Part of a small language model's weights.
Size: width 192, 3 heads of 64 (1 for keys and values), MLP 448 SwiGLU, vocabulary 2048, 4.69M parameters.
Architecture: RMSNorm before each block, rotary positions, biases, tied embeddings.
Training: 370M tokens, 6185 steps.
Each number is 50 + 12 x the weight over the matrix's rms, rounded and kept within 0 to 99. Layers, rows and columns count from 0.

# gate: layer 4 MLP gate, 448x192, rms 0.229, rows 401-435, columns 0-63
# up: layer 4 MLP up, 448x192, rms 0.233, rows 401-435, columns 0-63
# down: layer 4 MLP down (transposed), 448x192, rms 0.215, rows 401-435, columns 0-63
gate401:48 46 61 26 46 43 56 53 45 47 44 40 21 37 53 49 66 76 52 58 50 38 60 37 47 49 42 64 28 44 81 36 24 44 61 47 46 38 61 66 63 42 33 61 47 57 56 49 55 65 38 45 77 46 64 56 49 59 53 58 22 53 64 49
up401:55 58 67 70 55 34 57 62 49 27 69 62 54 66 70 39 48 35 66 55 81 24 44 74 42 47 45 71 60 52 33 44 49 75 62 40 27 59 33 22 37 38 89 71 85 43 48 39 48 42 52 62 25 55 54 28 38 57 47 42 55 67 35 67
down401:47 61 45 26 42 65 52 38 58 48 60 44 59 46 28 55 53 67 52 31 34 44 62 53 45 57 70 26 63 56 57 44 64 55 62 64 69 41 49 65 36 56 40 36 50 52 66 32 33 63 51 44 35 45 63 49 69 42 39 46 66 46 49 59
gate402:49 51 58 72 45 56 38 48 54 55 60 39 43 54 71 35 56 31 56 37 50 34 44 34 73 45 90 50 50 52 65 39 47 33 56 46 47 44 52 65 42 54 68 46 45 60 62 46 27 49 37 41 42 49 63 40 68 50 27 57 60 41 63 52
up402:50 45 42 46 52 61 40 68 56 37 20 67 51 44 53 62 50 39 49 22 40 45 50 24 59 54 42 60 41 46 59 46 54 56 54 47 52 27 55 63 38 52 45 45 53 41 47 18 57 44 56 50 48 61 49 73 65 59 49 79 53 43 51 58
down402:57 63 38 51 30 52 57 43 37 35 47 59 38 38 48 35 49 40 52 47 52 61 47 34 40 73 57 37 41 54 51 50 49 62 54 35 35 66 39 49 27 60 46 69 61 58 27 50 42 56 49 56 46 28 78 56 53 34 43 47 39 52 65 57
gate403:40 62 76 50 60 63 28 31 49 29 32 51 35 60 38 57 31 39 45 49 66 49 38 51 55 57 44 49 65 57 62 54 48 51 45 62 62 39 61 52 43 55 36 53 64 53 37 59 49 69 45 85 38 52 44 44 59 56 43 42 43 56 57 52
up403:52 39 30 46 58 19 41 52 61 44 59 52 47 37 78 52 67 50 32 73 45 48 44 41 44 58 44 48 55 45 53 41 54 54 72 52 73 52 71 44 51 53 62 60 55 54 35 60 38 49 47 57 55 63 33 60 54 53 38 54 40 53 24 62
down403:50 55 51 54 49 38 50 34 55 45 63 62 46 34 34 52 45 47 44 51 51 43 62 40 62 75 36 56 52 61 49 32 38 50 52 38 49 41 43 46 55 67 46 65 42 72 49 47 31 52 60 50 46 47 49 62 39 84 51 65 34 74 43 62
gate404:46 41 41 54 29 34 49 45 33 41 53 56 59 62 56 47 56 48 26 43 63 54 59 39 51 39 87 46 59 38 27 48 33 43 45 42 47 42 31 66 26 36 25 49 56 55 28 52 44 45 56 67 58 56 16 75 61 47 48 36 48 46 39 49
up404:46 44 37 48 33 40 19 43 45 59 48 42 49 56 44 61 71 41 67 71 30 38 40 77 60 42 64 52 44 23 50 55 51 56 49 56 58 62 27 42 59 34 54 48 21 59 46 59 55 53 57 55 54 60 32 44 65 58 36 52 56 43 41 50
down404:48 22 56 59 45 50 48 31 65 50 52 71 64 62 66 40 23 61 52 66 55 61 50 40 47 46 31 45 51 48 59 55 83 45 62 34 50 63 48 30 38 31 45 58 57 42 53 62 39 58 72 52 51 58 48 50 61 58 50 45 68 56 52 51
gate405:56 33 39 39 48 39 54 51 63 51 52 47 67 36 69 32 61 34 71 60 53 31 54 39 38 73 58 50 39 80 51 58 75 42 54 60 52 62 41 33 46 41 33 43 42 48 49 57 43 44 55 45 35 49 57 46 43 38 55 45 57 56 66 47
up405:48 35 28 41 37 40 41 69 56 53 49 57 76 46 62 45 65 41 67 58 45 53 49 30 44 64 51 45 25 63 52 57 61 46 72 54 57 39 71 20 28 59 28 44 40 44 58 53 48 67 43 54 58 53 54 41 54 32 58 45 66 58 62 57
down405:53 48 47 60 40 53 43 62 63 46 59 44 91 57 59 46 49 76 36 22 42 38 34 26 32 73 48 35 58 55 33 51 51 59 45 62 67 60 44 37 47 46 28 50 57 58 63 48 56 35 37 44 57 69 66 36 61 63 55 55 63 46 67 46
gate406:67 70 42 60 70 63 44 26 60 60 36 51 79 38 45 47 67 37 54 45 47 59 52 35 72 55 64 51 36 39 61 42 64 57 54 62 53 84 50 60 38 62 60 52 46 52 33 59 79 64 22 69 40 39 44 49 55 31 59 50 64 42 15 71
up406:72 60 34 56 56 41 23 56 23 35 39 53 44 50 33 47 56 56 51 49 75 68 57 39 44 45 38 48 74 58 54 48 36 49 79 41 73 61 55 46 66 46 41 67 66 30 54 66 55 64 76 58 71 64 68 46 41 47 61 57 38 43 66 48
down406:68 53 52 41 61 42 82 40 56 18 33 58 38 51 72 40 65 35 43 39 41 85 50 35 44 51 40 45 56 61 51 40 46 49 69 43 46 59 61 39 63 38 66 43 43 61 26 54 57 70 41 69 58 65 71 60 30 62 77 26 61 46 72 60
gate407:44 38 48 49 52 45 54 28 41 41 47 46 79 57 49 47 62 58 54 54 55 38 49 68 65 38 55 74 45 52 58 76 63 38 41 58 40 35 70 57 43 32 55 40 30 57 51 49 58 63 37 43 55 51 45 51 44 45 68 57 58 60 40 39
up407:62 37 62 44 63 37 58 59 37 51 31 52 49 54 39 29 30 29 66 38 63 66 54 31 47 47 42 72 47 27 72 74 45 47 39 48 33 52 38 60 57 80 56 61 77 70 61 57 38 45 54 49 50 60 39 60 46 52 59 43 46 54 36 39
down407:65 32 35 30 51 51 70 46 42 52 52 38 22 31 61 37 23 44 69 48 24 56 46 49 37 35 31 54 55 32 62 60 49 53 69 65 42 50 37 47 41 40 41 52 54 43 76 51 30 53 50 24 48 55 58 54 44 35 67 51 61 44 60 58
gate408:51 60 58 54 50 58 45 60 19 55 78 53 56 53 43 20 69 77 38 54 65 52 51 48 39 33 59 87 75 48 59 67 44 81 42 40 43 52 29 48 50 50 63 63 43 52 50 50 48 58 48 58 41 54 42 42 51 43 57 53 45 48 49 62
up408:53 32 64 63 52 61 65 35 54 44 70 36 33 70 47 56 34 50 50 24 55 62 46 45 59 54 49 55 43 59 47 40 44 53 42 43 49 63 41 29 45 61 48 44 62 46 33 70 47 49 64 51 50 54 36 45 61 40 38 53 41 48 41 32
down408:63 31 46 47 55 66 45 49 55 84 47 37 88 55 53 29 58 49 62 48 56 59 63 44 23 36 50 53 47 60 37 58 22 44 23 57 54 65 47 49 61 55 65 48 74 32 60 66 41 64 63 41 51 59 64 23 42 60 35 57 60 53 80 45
gate409:48 64 59 31 49 43 47 53 36 38 74 63 53 50 62 60 36 37 40 57 51 46 49 39 57 48 64 67 57 36 48 45 39 52 46 56 44 49 56 70 49 51 71 52 65 36 51 55 23 41 41 64 39 38 41 61 60 58 62 69 56 40 35 52
up409:61 47 50 11 61 54 46 62 52 26 67 48 53 65 54 48 51 51 24 45 35 44 48 25 61 51 61 49 54 50 51 43 50 72 32 65 47 55 40 43 46 48 49 48 56 53 38 46 57 42 50 60 54 47 48 42 54 78 62 43 39 44 49 33
down409:52 60 48 55 61 46 52 60 72 49 60 36 53 55 48 50 55 53 19 72 42 41 26 44 38 56 49 63 43 36 55 51 41 58 50 62 45 44 46 44 56 63 41 56 52 24 48 36 23 42 38 56 70 37 48 32 39 76 46 51 44 51 18 45
gate410:52 58 32 48 75 49 56 56 34 54 24 31 39 58 48 52 50 49 66 71 58 37 66 50 53 42 47 46 55 49 50 39 49 53 58 41 19 44 55 43 42 32 75 36 61 56 64 59 50 54 53 51 34 34 24 59 43 43 35 30 48 42 56 64
up410:57 68 43 38 55 32 58 51 38 66 72 47 57 53 53 61 30 54 56 63 37 44 38 58 50 60 73 44 44 42 54 57 53 54 37 61 49 57 30 61 59 54 57 55 53 50 70 72 42 54 29 46 74 39 51 32 42 77 33 46 47 54 65 67
down410:66 41 41 54 70 44 49 54 83 67 48 73 65 39 46 51 31 48 63 49 45 38 48 54 59 40 43 57 52 46 71 58 62 62 37 53 51 53 50 37 32 83 65 35 49 62 62 35 78 55 42 49 45 40 63 55 70 57 54 22 72 43 77 40
gate411:34 47 54 53 36 38 53 37 72 42 67 63 46 47 44 50 51 48 60 53 34 57 42 63 40 46 66 63 64 56 49 52 45 40 47 57 42 55 45 41 66 61 45 41 60 34 37 47 55 57 48 42 47 55 57 68 55 29 39 81 39 38 68 34
up411:44 54 38 62 43 32 39 55 50 53 62 45 31 38 65 60 51 53 46 50 45 40 37 56 58 32 46 49 40 38 40 25 60 40 45 51 45 38 49 66 49 55 36 40 22 30 32 69 27 50 33 46 31 53 54 64 43 38 46 59 44 41 73 46
down411:56 63 52 60 31 48 37 42 46 50 45 44 54 37 28 76 46 60 54 63 57 52 36 51 46 68 33 55 32 52 53 37 68 63 41 45 48 61 51 46 50 53 55 49 57 71 50 47 31 36 86 36 49 30 26 39 60 63 70 32 40 44 31 61
gate412:65 37 41 49 38 34 53 44 42 60 42 36 79 44 45 39 68 39 23 49 50 40 55 45 38 45 34 58 55 42 51 43 56 61 39 55 51 62 34 44 48 60 60 53 64 72 38 35 51 58 50 49 47 53 39 40 54 52 44 46 45 67 48 56
up412:49 49 47 38 37 42 63 41 27 54 47 47 49 50 52 42 39 58 49 69 51 27 26 48 43 56 61 58 64 47 50 60 46 51 43 62 49 59 44 55 54 66 65 48 43 48 46 71 36 55 57 49 45 55 71 49 56 55 66 41 54 24 52 50
down412:50 64 76 52 61 34 52 62 45 24 40 38 49 32 40 35 49 52 69 59 57 56 52 50 32 53 29 59 34 42 40 54 66 56 64 38 43 45 72 50 68 49 66 44 52 47 62 31 46 54 41 71 50 73 50 53 57 43 52 38 44 31 47 35
gate413:54 46 48 59 54 49 53 48 52 49 52 32 50 47 34 38 58 40 59 62 65 58 35 61 27 25 59 59 38 48 52 56 58 61 58 53 35 28 68 38 34 40 63 42 46 44 32 48 29 65 41 42 65 19 53 71 47 49 47 60 35 44 58 56
up413:58 58 65 52 50 53 63 59 78 48 62 50 54 53 44 63 51 37 46 62 60 39 55 53 64 42 42 46 52 32 54 40 67 61 68 76 39 41 39 46 50 44 58 39 39 48 51 38 45 40 60 52 58 35 37 54 57 70 58 49 44 46 65 54
down413:57 27 49 45 59 51 61 51 60 44 39 48 43 27 53 56 55 55 47 48 89 56 50 39 34 60 61 45 53 53 59 67 54 44 58 53 45 48 45 40 44 55 52 46 64 68 53 55 67 43 45 44 46 39 50 74 59 59 42 40 61 51 63 73
gate414:50 45 66 35 65 60 42 57 54 53 49 58 41 26 56 30 37 42 35 52 60 61 38 50 57 50 42 66 38 61 52 53 41 51 45 46 47 48 53 47 43 73 57 41 44 46 57 47 42 43 62 62 62 51 47 64 37 38 72 47 66 60 53 71
up414:16 57 36 47 68 53 45 63 56 55 46 41 46 57 59 49 71 62 39 41 40 54 47 25 37 55 57 62 53 49 50 57 37 53 31 67 55 76 60 60 44 50 37 43 64 46 58 62 59 41 79 59 59 23 63 65 50 45 52 50 61 59 69 68
down414:45 55 49 64 58 53 41 46 36 55 54 35 46 38 50 48 46 62 61 48 47 65 53 57 31 54 49 49 72 49 52 37 48 72 43 29 60 50 35 47 76 48 49 49 47 60 53 54 57 47 30 51 48 49 41 47 66 67 51 40 46 36 42 42
gate415:49 51 41 35 55 70 66 43 80 37 44 54 60 41 48 69 56 48 39 56 47 49 68 45 44 27 64 43 70 47 40 54 61 29 34 59 47 58 33 50 46 62 29 43 44 48 52 50 47 43 41 46 62 59 50 38 57 30 66 62 52 45 45 44
up415:46 76 50 72 41 48 66 57 39 42 54 60 36 47 40 28 47 49 60 39 76 48 38 63 50 38 56 42 33 52 39 56 63 57 53 38 66 34 59 41 40 43 59 61 47 40 65 43 26 61 57 50 39 36 52 53 58 59 39 42 45 38 39 57
down415:54 60 42 44 55 49 38 42 30 52 45 69 33 61 50 48 63 71 40 64 59 62 44 49 50 51 41 43 32 61 63 39 36 49 38 63 60 41 52 77 53 49 47 53 38 62 34 33 43 44 56 62 49 38 43 49 35 36 38 65 44 67 64 52
gate416:64 40 49 46 45 45 52 57 30 39 80 40 45 45 69 48 59 57 54 38 64 55 60 49 45 49 54 47 56 50 58 45 52 45 30 57 42 39 57 63 61 60 53 69 51 58 42 63 53 40 39 56 42 58 61 47 70 48 38 47 40 62 55 48
up416:54 58 58 47 45 58 52 68 23 49 57 41 57 79 50 45 66 50 41 52 48 47 42 74 50 42 45 68 51 58 70 36 52 33 36 51 48 58 71 59 60 55 59 74 61 41 64 61 45 61 63 40 59 51 51 64 50 40 65 50 46 51 40 56
down416:50 37 41 31 56 54 58 58 58 59 56 48 62 41 62 56 43 76 37 53 67 53 59 63 57 46 43 37 34 38 49 42 62 39 46 36 52 53 52 40 40 55 55 51 52 39 53 68 42 38 85 49 32 38 65 44 76 53 50 34 50 50 68 63
gate417:66 58 61 33 43 41 32 40 72 51 64 70 43 46 58 53 41 61 66 45 55 42 41 35 36 58 36 44 42 49 45 59 50 52 19 41 65 43 47 40 40 46 60 42 43 63 58 67 64 61 50 43 55 46 50 63 55 30 50 60 77 64 59 46
up417:31 33 60 55 48 55 62 59 55 53 18 54 52 77 54 62 41 50 41 54 55 79 50 60 63 42 35 58 47 50 63 58 45 51 45 57 46 33 52 53 19 30 38 22 37 45 41 45 47 47 40 60 29 50 59 46 45 57 46 43 76 30 37 60
down417:70 61 60 45 45 53 68 75 48 27 50 57 68 61 49 32 53 58 58 61 65 42 33 33 55 66 32 56 41 55 34 45 53 45 51 38 59 45 56 55 45 36 52 47 31 50 42 78 54 31 58 63 47 37 70 48 56 43 40 63 50 69 65 43
gate418:41 49 34 62 49 83 70 34 60 56 38 47 31 38 34 58 31 69 64 63 28 69 53 55 73 36 41 42 78 60 70 54 53 61 33 20 59 30 50 53 49 47 58 36 40 57 67 59 45 37 57 42 43 47 45 40 69 77 41 55 37 53 44 65
up418:29 41 64 51 40 21 62 82 56 49 35 46 46 53 30 53 44 49 69 77 46 46 41 43 38 45 21 56 60 37 46 71 49 64 59 50 49 55 29 57 31 55 56 41 49 35 57 44 26 52 64 53 38 40 54 68 65 35 53 52 40 31 50 36
down418:54 41 51 48 39 40 54 66 38 39 48 40 67 57 51 43 45 48 43 43 49 37 62 43 50 58 15 53 50 58 70 84 48 60 59 74 49 44 48 38 38 54 32 62 74 67 40 31 46 57 65 51 46 39 60 57 59 65 47 66 28 61 47 36
gate419:50 70 26 42 49 47 55 41 38 68 65 58 62 50 00 73 70 49 43 49 50 54 48 45 62 58 48 37 77 46 53 46 48 60 69 43 46 48 29 36 52 23 48 50 75 51 52 51 48 55 60 36 51 57 39 75 58 36 36 51 51 64 48 30
up419:66 53 56 55 59 65 49 53 55 53 67 48 38 88 63 53 28 58 46 56 69 55 42 55 48 58 50 65 54 53 75 50 52 69 31 61 29 36 56 72 59 32 48 70 67 42 54 60 55 53 53 51 46 35 52 62 60 52 43 60 38 64 65 54
down419:45 66 51 59 57 42 59 55 53 38 80 55 41 51 41 49 26 31 39 64 45 63 46 46 38 54 67 36 45 70 63 64 48 78 46 39 29 40 45 40 44 33 31 50 42 46 51 60 50 65 25 64 46 44 39 47 34 65 25 53 69 34 30 53
gate420:61 53 59 58 29 62 64 53 47 73 65 47 40 19 35 61 53 68 33 39 62 44 48 47 34 59 43 50 40 64 30 16 53 52 73 32 43 38 58 56 52 42 36 50 68 49 60 44 39 49 47 55 57 50 59 77 53 48 42 53 49 50 85 65
up420:56 39 53 76 37 69 61 55 38 53 42 66 45 53 32 40 56 63 53 64 58 58 37 45 41 43 45 51 40 65 61 40 44 65 44 61 41 43 39 59 63 33 45 70 67 50 58 56 39 46 48 26 47 48 44 70 62 51 38 52 27 37 74 59
down420:72 50 51 55 48 37 29 47 40 50 68 51 67 56 63 47 35 52 65 34 29 45 19 51 45 54 39 47 47 62 49 91 42 43 45 41 73 61 43 51 50 38 43 59 55 48 43 38 43 41 43 54 43 60 57 56 56 54 52 61 53 54 50 53
gate421:58 17 45 50 55 42 62 47 60 49 29 65 49 54 70 23 45 39 58 46 38 66 56 44 50 63 28 45 54 45 54 51 47 46 43 65 42 49 59 69 35 55 18 56 44 45 52 43 42 43 63 43 47 43 35 33 58 50 39 42 69 52 23 55
up421:48 49 43 44 49 44 56 59 67 60 53 47 42 40 47 58 48 46 43 50 48 41 49 69 44 69 60 71 59 61 71 56 50 39 25 39 47 38 61 60 61 42 48 60 51 52 38 39 41 43 59 35 69 55 39 46 51 25 81 53 42 44 34 65
down421:53 31 32 63 58 64 68 51 50 31 41 43 54 50 63 46 42 60 43 58 33 26 54 73 53 48 51 57 47 29 45 35 41 38 46 54 38 53 46 52 53 52 35 69 57 39 53 63 24 43 42 51 46 64 45 38 53 52 51 58 51 48 20 45
gate422:62 45 37 75 45 42 46 38 48 50 54 42 47 59 29 54 38 37 31 28 41 47 51 56 64 68 42 49 52 53 44 40 44 47 44 66 61 49 56 38 33 37 59 57 46 39 57 65 66 43 53 64 60 29 45 73 64 50 38 46 65 48 52 45
up422:58 57 60 48 45 35 51 50 47 54 67 60 55 30 62 39 74 58 48 39 32 59 41 23 43 39 57 46 48 47 40 78 50 50 57 52 52 53 53 20 51 68 46 63 70 53 49 60 49 49 45 52 38 38 44 65 47 59 43 45 54 39 34 38
down422:66 60 39 55 48 41 52 42 72 57 63 55 53 57 50 47 51 68 59 63 30 50 33 38 65 46 49 46 48 68 46 46 49 54 48 48 54 40 58 33 47 47 49 70 49 42 35 46 68 61 29 44 54 27 54 58 57 42 48 55 41 43 45 51
gate423:56 45 45 38 61 32 56 38 70 58 58 47 41 34 54 42 54 60 54 55 47 60 48 52 44 36 33 43 38 50 55 57 47 47 83 49 29 40 69 41 35 46 58 73 56 42 45 42 39 56 41 42 59 36 61 51 45 27 61 52 48 37 37 57
up423:47 51 61 56 44 63 62 67 50 66 47 42 39 64 57 69 39 45 50 45 55 45 64 50 36 73 57 31 71 55 43 58 56 51 32 62 52 53 45 58 42 45 31 46 58 47 45 63 72 50 58 50 48 59 57 76 41 49 57 55 50 55 74 36
down423:39 61 82 66 40 80 58 76 42 68 27 35 41 70 44 60 37 41 67 32 38 58 80 27 54 51 56 54 66 51 53 53 44 55 47 79 58 64 56 57 49 53 42 54 46 54 41 34 55 63 47 48 48 50 47 54 42 52 50 50 45 43 59 38
gate424:55 32 63 60 26 53 68 53 57 76 76 49 43 49 37 48 74 44 50 52 69 39 67 37 30 45 50 52 56 42 45 60 46 63 43 47 69 47 45 42 48 52 46 40 36 51 52 66 51 45 46 55 45 28 54 70 62 75 55 35 35 41 66 52
up424:36 38 67 49 59 56 34 65 45 59 61 54 25 73 40 53 68 45 56 50 51 48 72 46 72 41 45 34 47 40 50 47 51 66 60 64 74 42 68 49 52 59 44 52 55 51 28 67 49 45 62 58 59 35 39 50 48 65 49 46 53 34 36 47
down424:47 43 49 46 58 60 57 33 48 42 51 50 46 65 57 47 52 57 60 44 39 63 58 46 50 26 63 56 34 54 41 59 60 57 53 52 49 37 48 40 38 45 40 57 41 61 44 55 41 63 53 43 45 50 41 50 39 65 46 36 51 64 61 50
gate425:55 37 46 55 53 49 76 40 37 42 55 48 63 53 48 37 48 56 49 47 43 59 42 74 52 70 44 43 47 32 51 65 38 69 67 53 54 44 63 61 54 50 56 46 46 61 56 32 49 42 38 45 43 38 78 61 49 33 64 51 33 40 58 60
up425:39 75 42 62 31 36 55 39 38 58 44 26 37 21 61 55 46 67 49 47 46 60 51 48 39 73 55 57 39 24 36 53 30 42 69 57 66 65 27 58 48 43 69 45 31 50 43 58 61 45 52 60 49 41 55 33 30 22 60 35 39 37 43 51
down425:32 63 45 59 83 31 28 40 32 46 59 62 37 52 50 47 43 59 43 48 58 64 60 63 41 56 67 61 55 52 48 35 55 29 69 57 40 37 57 58 47 52 62 25 65 48 37 37 49 45 30 52 46 40 57 53 68 63 59 74 72 47 58 50
gate426:44 66 41 36 39 44 42 49 60 26 42 57 39 42 51 59 44 46 26 55 54 49 52 45 42 37 53 63 52 37 39 62 38 36 41 74 44 44 46 55 72 45 80 30 49 50 58 34 46 38 57 43 41 48 54 74 36 39 65 45 68 53 48 54
up426:45 59 53 25 44 50 41 23 51 19 46 53 54 55 41 41 34 57 44 51 53 47 57 44 36 43 40 44 27 59 31 52 32 47 46 46 32 53 23 47 54 60 78 52 57 56 59 28 62 30 66 35 42 58 50 48 57 45 37 40 52 47 40 37
down426:58 39 25 41 59 44 65 33 46 44 58 39 37 48 84 62 49 38 46 36 54 78 60 41 38 45 51 48 37 43 30 71 46 33 82 49 39 29 42 48 45 52 52 49 50 59 47 24 40 41 40 49 57 67 34 33 56 44 41 29 35 22 40 48
gate427:64 25 52 21 49 66 57 33 36 46 52 49 55 42 47 48 65 54 41 30 27 58 30 14 31 45 46 17 72 67 56 45 30 32 59 59 62 54 37 46 48 53 52 36 23 37 49 54 60 27 51 22 48 78 45 57 45 52 27 54 50 55 29 49
up427:41 51 89 56 23 54 40 70 39 62 50 50 48 69 35 69 27 68 52 38 41 56 51 50 75 55 51 64 58 69 65 41 63 43 41 40 55 40 45 46 50 46 59 49 61 76 49 61 32 62 43 55 48 29 23 44 49 58 45 42 50 60 50 53
down427:25 47 48 61 43 64 40 50 39 58 54 45 28 45 44 54 59 68 36 59 65 49 48 62 50 45 56 37 37 41 39 12 32 52 65 45 46 70 76 59 48 48 51 44 35 77 62 38 38 47 33 55 61 43 56 22 67 41 56 54 46 44 76 54
gate428:46 56 50 60 52 60 23 73 43 52 50 72 65 38 53 62 61 56 54 53 56 53 39 30 57 56 35 42 45 43 67 56 61 39 70 45 38 82 64 42 55 65 56 51 50 36 41 64 50 29 47 46 30 38 49 67 48 41 47 84 37 65 63 45
up428:66 39 62 33 64 42 47 47 50 39 53 52 72 25 47 44 39 30 46 61 67 60 48 34 43 49 09 62 51 53 48 54 31 38 41 58 53 49 49 62 41 60 51 75 84 68 54 44 28 49 45 28 54 63 56 44 55 63 43 49 38 46 55 27
down428:25 49 48 48 35 62 63 79 48 71 56 54 39 53 76 48 64 56 63 39 51 61 46 40 44 48 39 60 45 40 41 64 54 57 37 42 51 41 40 48 41 63 37 42 53 66 41 40 45 17 64 55 45 57 39 71 39 53 27 60 62 53 44 20
gate429:43 47 44 51 61 48 64 31 74 60 72 60 42 40 54 43 30 49 55 50 83 62 51 46 54 60 49 62 61 28 57 54 52 54 50 65 34 55 61 56 35 45 41 61 55 43 46 60 69 63 60 53 46 59 50 53 37 39 66 47 62 51 63 62
up429:27 53 43 75 64 68 70 50 40 72 52 73 45 27 57 57 43 68 61 46 58 41 39 52 63 48 74 47 81 55 44 58 43 42 64 48 60 22 53 52 44 22 49 73 73 55 59 47 34 31 50 29 31 61 58 40 47 55 56 51 60 34 25 39
down429:63 63 60 59 59 33 60 68 71 40 68 16 62 65 68 54 49 44 47 61 59 42 50 31 47 36 67 60 33 44 50 42 63 57 45 75 53 50 41 49 38 75 25 68 56 67 09 52 48 45 53 19 68 63 64 43 50 65 48 52 51 44 46 47
gate430:61 44 40 46 40 33 50 67 35 58 66 33 63 37 65 28 40 59 59 47 52 48 70 49 33 36 71 63 63 50 66 53 43 56 51 44 70 52 54 32 36 48 48 39 46 42 51 47 45 44 50 41 53 41 43 62 34 48 66 67 53 41 34 42
up430:53 47 46 28 29 51 35 50 36 60 50 51 60 43 82 50 56 63 51 63 47 49 61 53 51 55 59 44 50 41 48 26 30 69 33 46 45 76 50 48 38 36 44 62 54 47 45 41 52 51 50 61 68 57 60 45 32 34 48 53 45 57 68 71
down430:42 60 41 50 33 60 64 47 73 40 71 55 35 45 38 53 38 48 44 49 36 36 40 42 51 44 66 58 30 65 55 40 47 38 34 56 36 54 45 69 51 42 63 53 61 74 53 60 36 42 53 46 48 50 57 49 37 46 50 42 66 75 51 51
gate431:35 52 62 39 61 46 37 37 49 59 66 59 41 54 57 26 47 54 57 37 50 68 44 40 38 61 45 39 39 42 50 39 68 33 60 46 57 73 41 35 63 30 46 51 36 50 46 48 42 45 75 56 55 37 56 66 78 53 53 46 37 64 42 26
up431:70 52 50 68 52 33 47 59 57 52 63 47 50 50 39 51 73 64 54 57 59 55 33 54 41 62 64 54 47 29 41 48 52 66 46 58 54 29 49 55 42 39 41 56 45 35 82 42 56 48 68 58 30 65 71 70 46 47 67 55 52 53 31 40
down431:53 45 62 59 34 51 39 51 36 42 41 17 44 43 31 47 40 37 17 21 60 54 31 52 42 50 53 55 36 34 43 35 47 51 52 63 68 54 49 57 51 29 40 62 57 38 77 41 48 52 52 40 36 57 66 44 47 46 61 55 50 55 58 45
gate432:72 48 36 54 43 39 62 38 24 41 59 49 47 56 46 54 63 52 47 46 67 67 69 41 52 36 62 45 40 46 44 46 44 49 66 50 44 41 60 42 43 52 37 54 54 65 55 52 52 48 39 49 59 47 71 47 54 43 53 46 41 53 64 29
up432:57 52 33 57 57 50 62 53 45 45 59 61 46 25 38 55 50 63 41 55 63 65 62 54 68 37 57 59 32 47 58 49 47 38 56 50 39 55 35 55 52 33 31 63 24 44 38 39 70 47 51 48 42 57 38 49 54 34 47 61 45 80 61 28
down432:53 48 43 53 60 60 42 54 48 52 65 43 43 58 63 55 62 50 65 55 48 56 58 68 66 43 54 64 57 55 37 46 38 43 41 35 43 52 71 56 51 43 65 60 49 40 63 43 59 62 52 50 37 46 39 53 56 47 42 56 52 44 52 32
gate433:55 43 51 45 50 64 61 52 57 47 58 38 43 59 54 27 45 35 46 67 66 66 56 45 52 47 43 44 56 59 47 48 51 56 44 34 64 45 32 54 70 54 49 52 37 66 39 41 48 60 66 62 34 43 58 66 55 44 41 40 39 36 53 45
up433:45 44 55 24 65 51 29 64 54 51 62 89 73 42 50 58 51 51 31 41 42 57 52 49 48 37 47 55 52 55 54 55 35 43 30 40 41 52 45 65 38 36 61 43 41 50 46 70 63 46 49 55 50 51 21 73 36 48 25 51 72 38 45 48
down433:30 53 37 68 30 55 41 33 46 58 71 46 52 32 29 54 58 57 62 36 86 54 60 41 76 46 58 57 25 59 54 42 32 47 55 39 65 65 48 37 34 48 40 54 62 27 50 54 61 41 22 59 79 67 45 47 54 58 45 51 67 39 54 69
gate434:53 44 37 50 49 50 42 41 67 42 43 68 49 44 69 59 67 68 64 65 60 45 53 46 83 52 50 42 60 49 42 49 41 61 39 54 54 60 43 57 73 56 52 55 36 47 41 65 54 51 25 71 49 48 38 36 56 29 57 78 41 59 60 66
up434:48 82 40 40 54 44 53 55 34 53 70 33 41 30 66 61 44 39 37 26 42 18 52 80 23 24 71 41 62 69 44 45 29 57 47 52 31 54 51 67 59 37 43 52 43 67 48 36 64 62 41 73 73 66 42 56 56 43 54 46 56 63 39 48
down434:36 59 57 49 43 20 51 35 71 65 53 55 56 50 57 79 66 38 59 55 18 43 63 24 41 53 55 54 60 50 48 33 66 17 34 55 72 50 42 58 61 40 61 37 45 51 33 55 65 48 52 46 49 58 72 60 67 55 45 55 48 16 47 53
gate435:46 37 28 55 59 39 50 66 53 40 44 51 58 64 40 51 44 60 53 41 67 55 39 58 68 43 46 42 74 50 61 62 52 42 36 68 50 58 66 44 32 43 45 45 57 66 47 45 34 59 38 46 35 33 42 59 61 64 48 58 30 49 58 65
up435:60 55 52 43 47 53 38 44 53 39 51 56 53 34 36 49 48 51 56 48 60 41 73 33 39 48 45 37 63 45 64 61 43 50 38 33 79 29 58 54 44 49 39 71 44 33 61 42 61 45 49 32 53 22 41 63 60 46 56 36 44 65 33 56
down435:53 30 61 34 65 64 62 56 67 44 67 72 45 48 52 48 44 41 23 41 54 50 49 56 49 34 49 59 57 78 40 50 49 30 46 42 50 42 38 64 51 31 65 55 41 48 47 52 24 44 34 70 49 54 67 77 32 52 43 50 48 61 44 43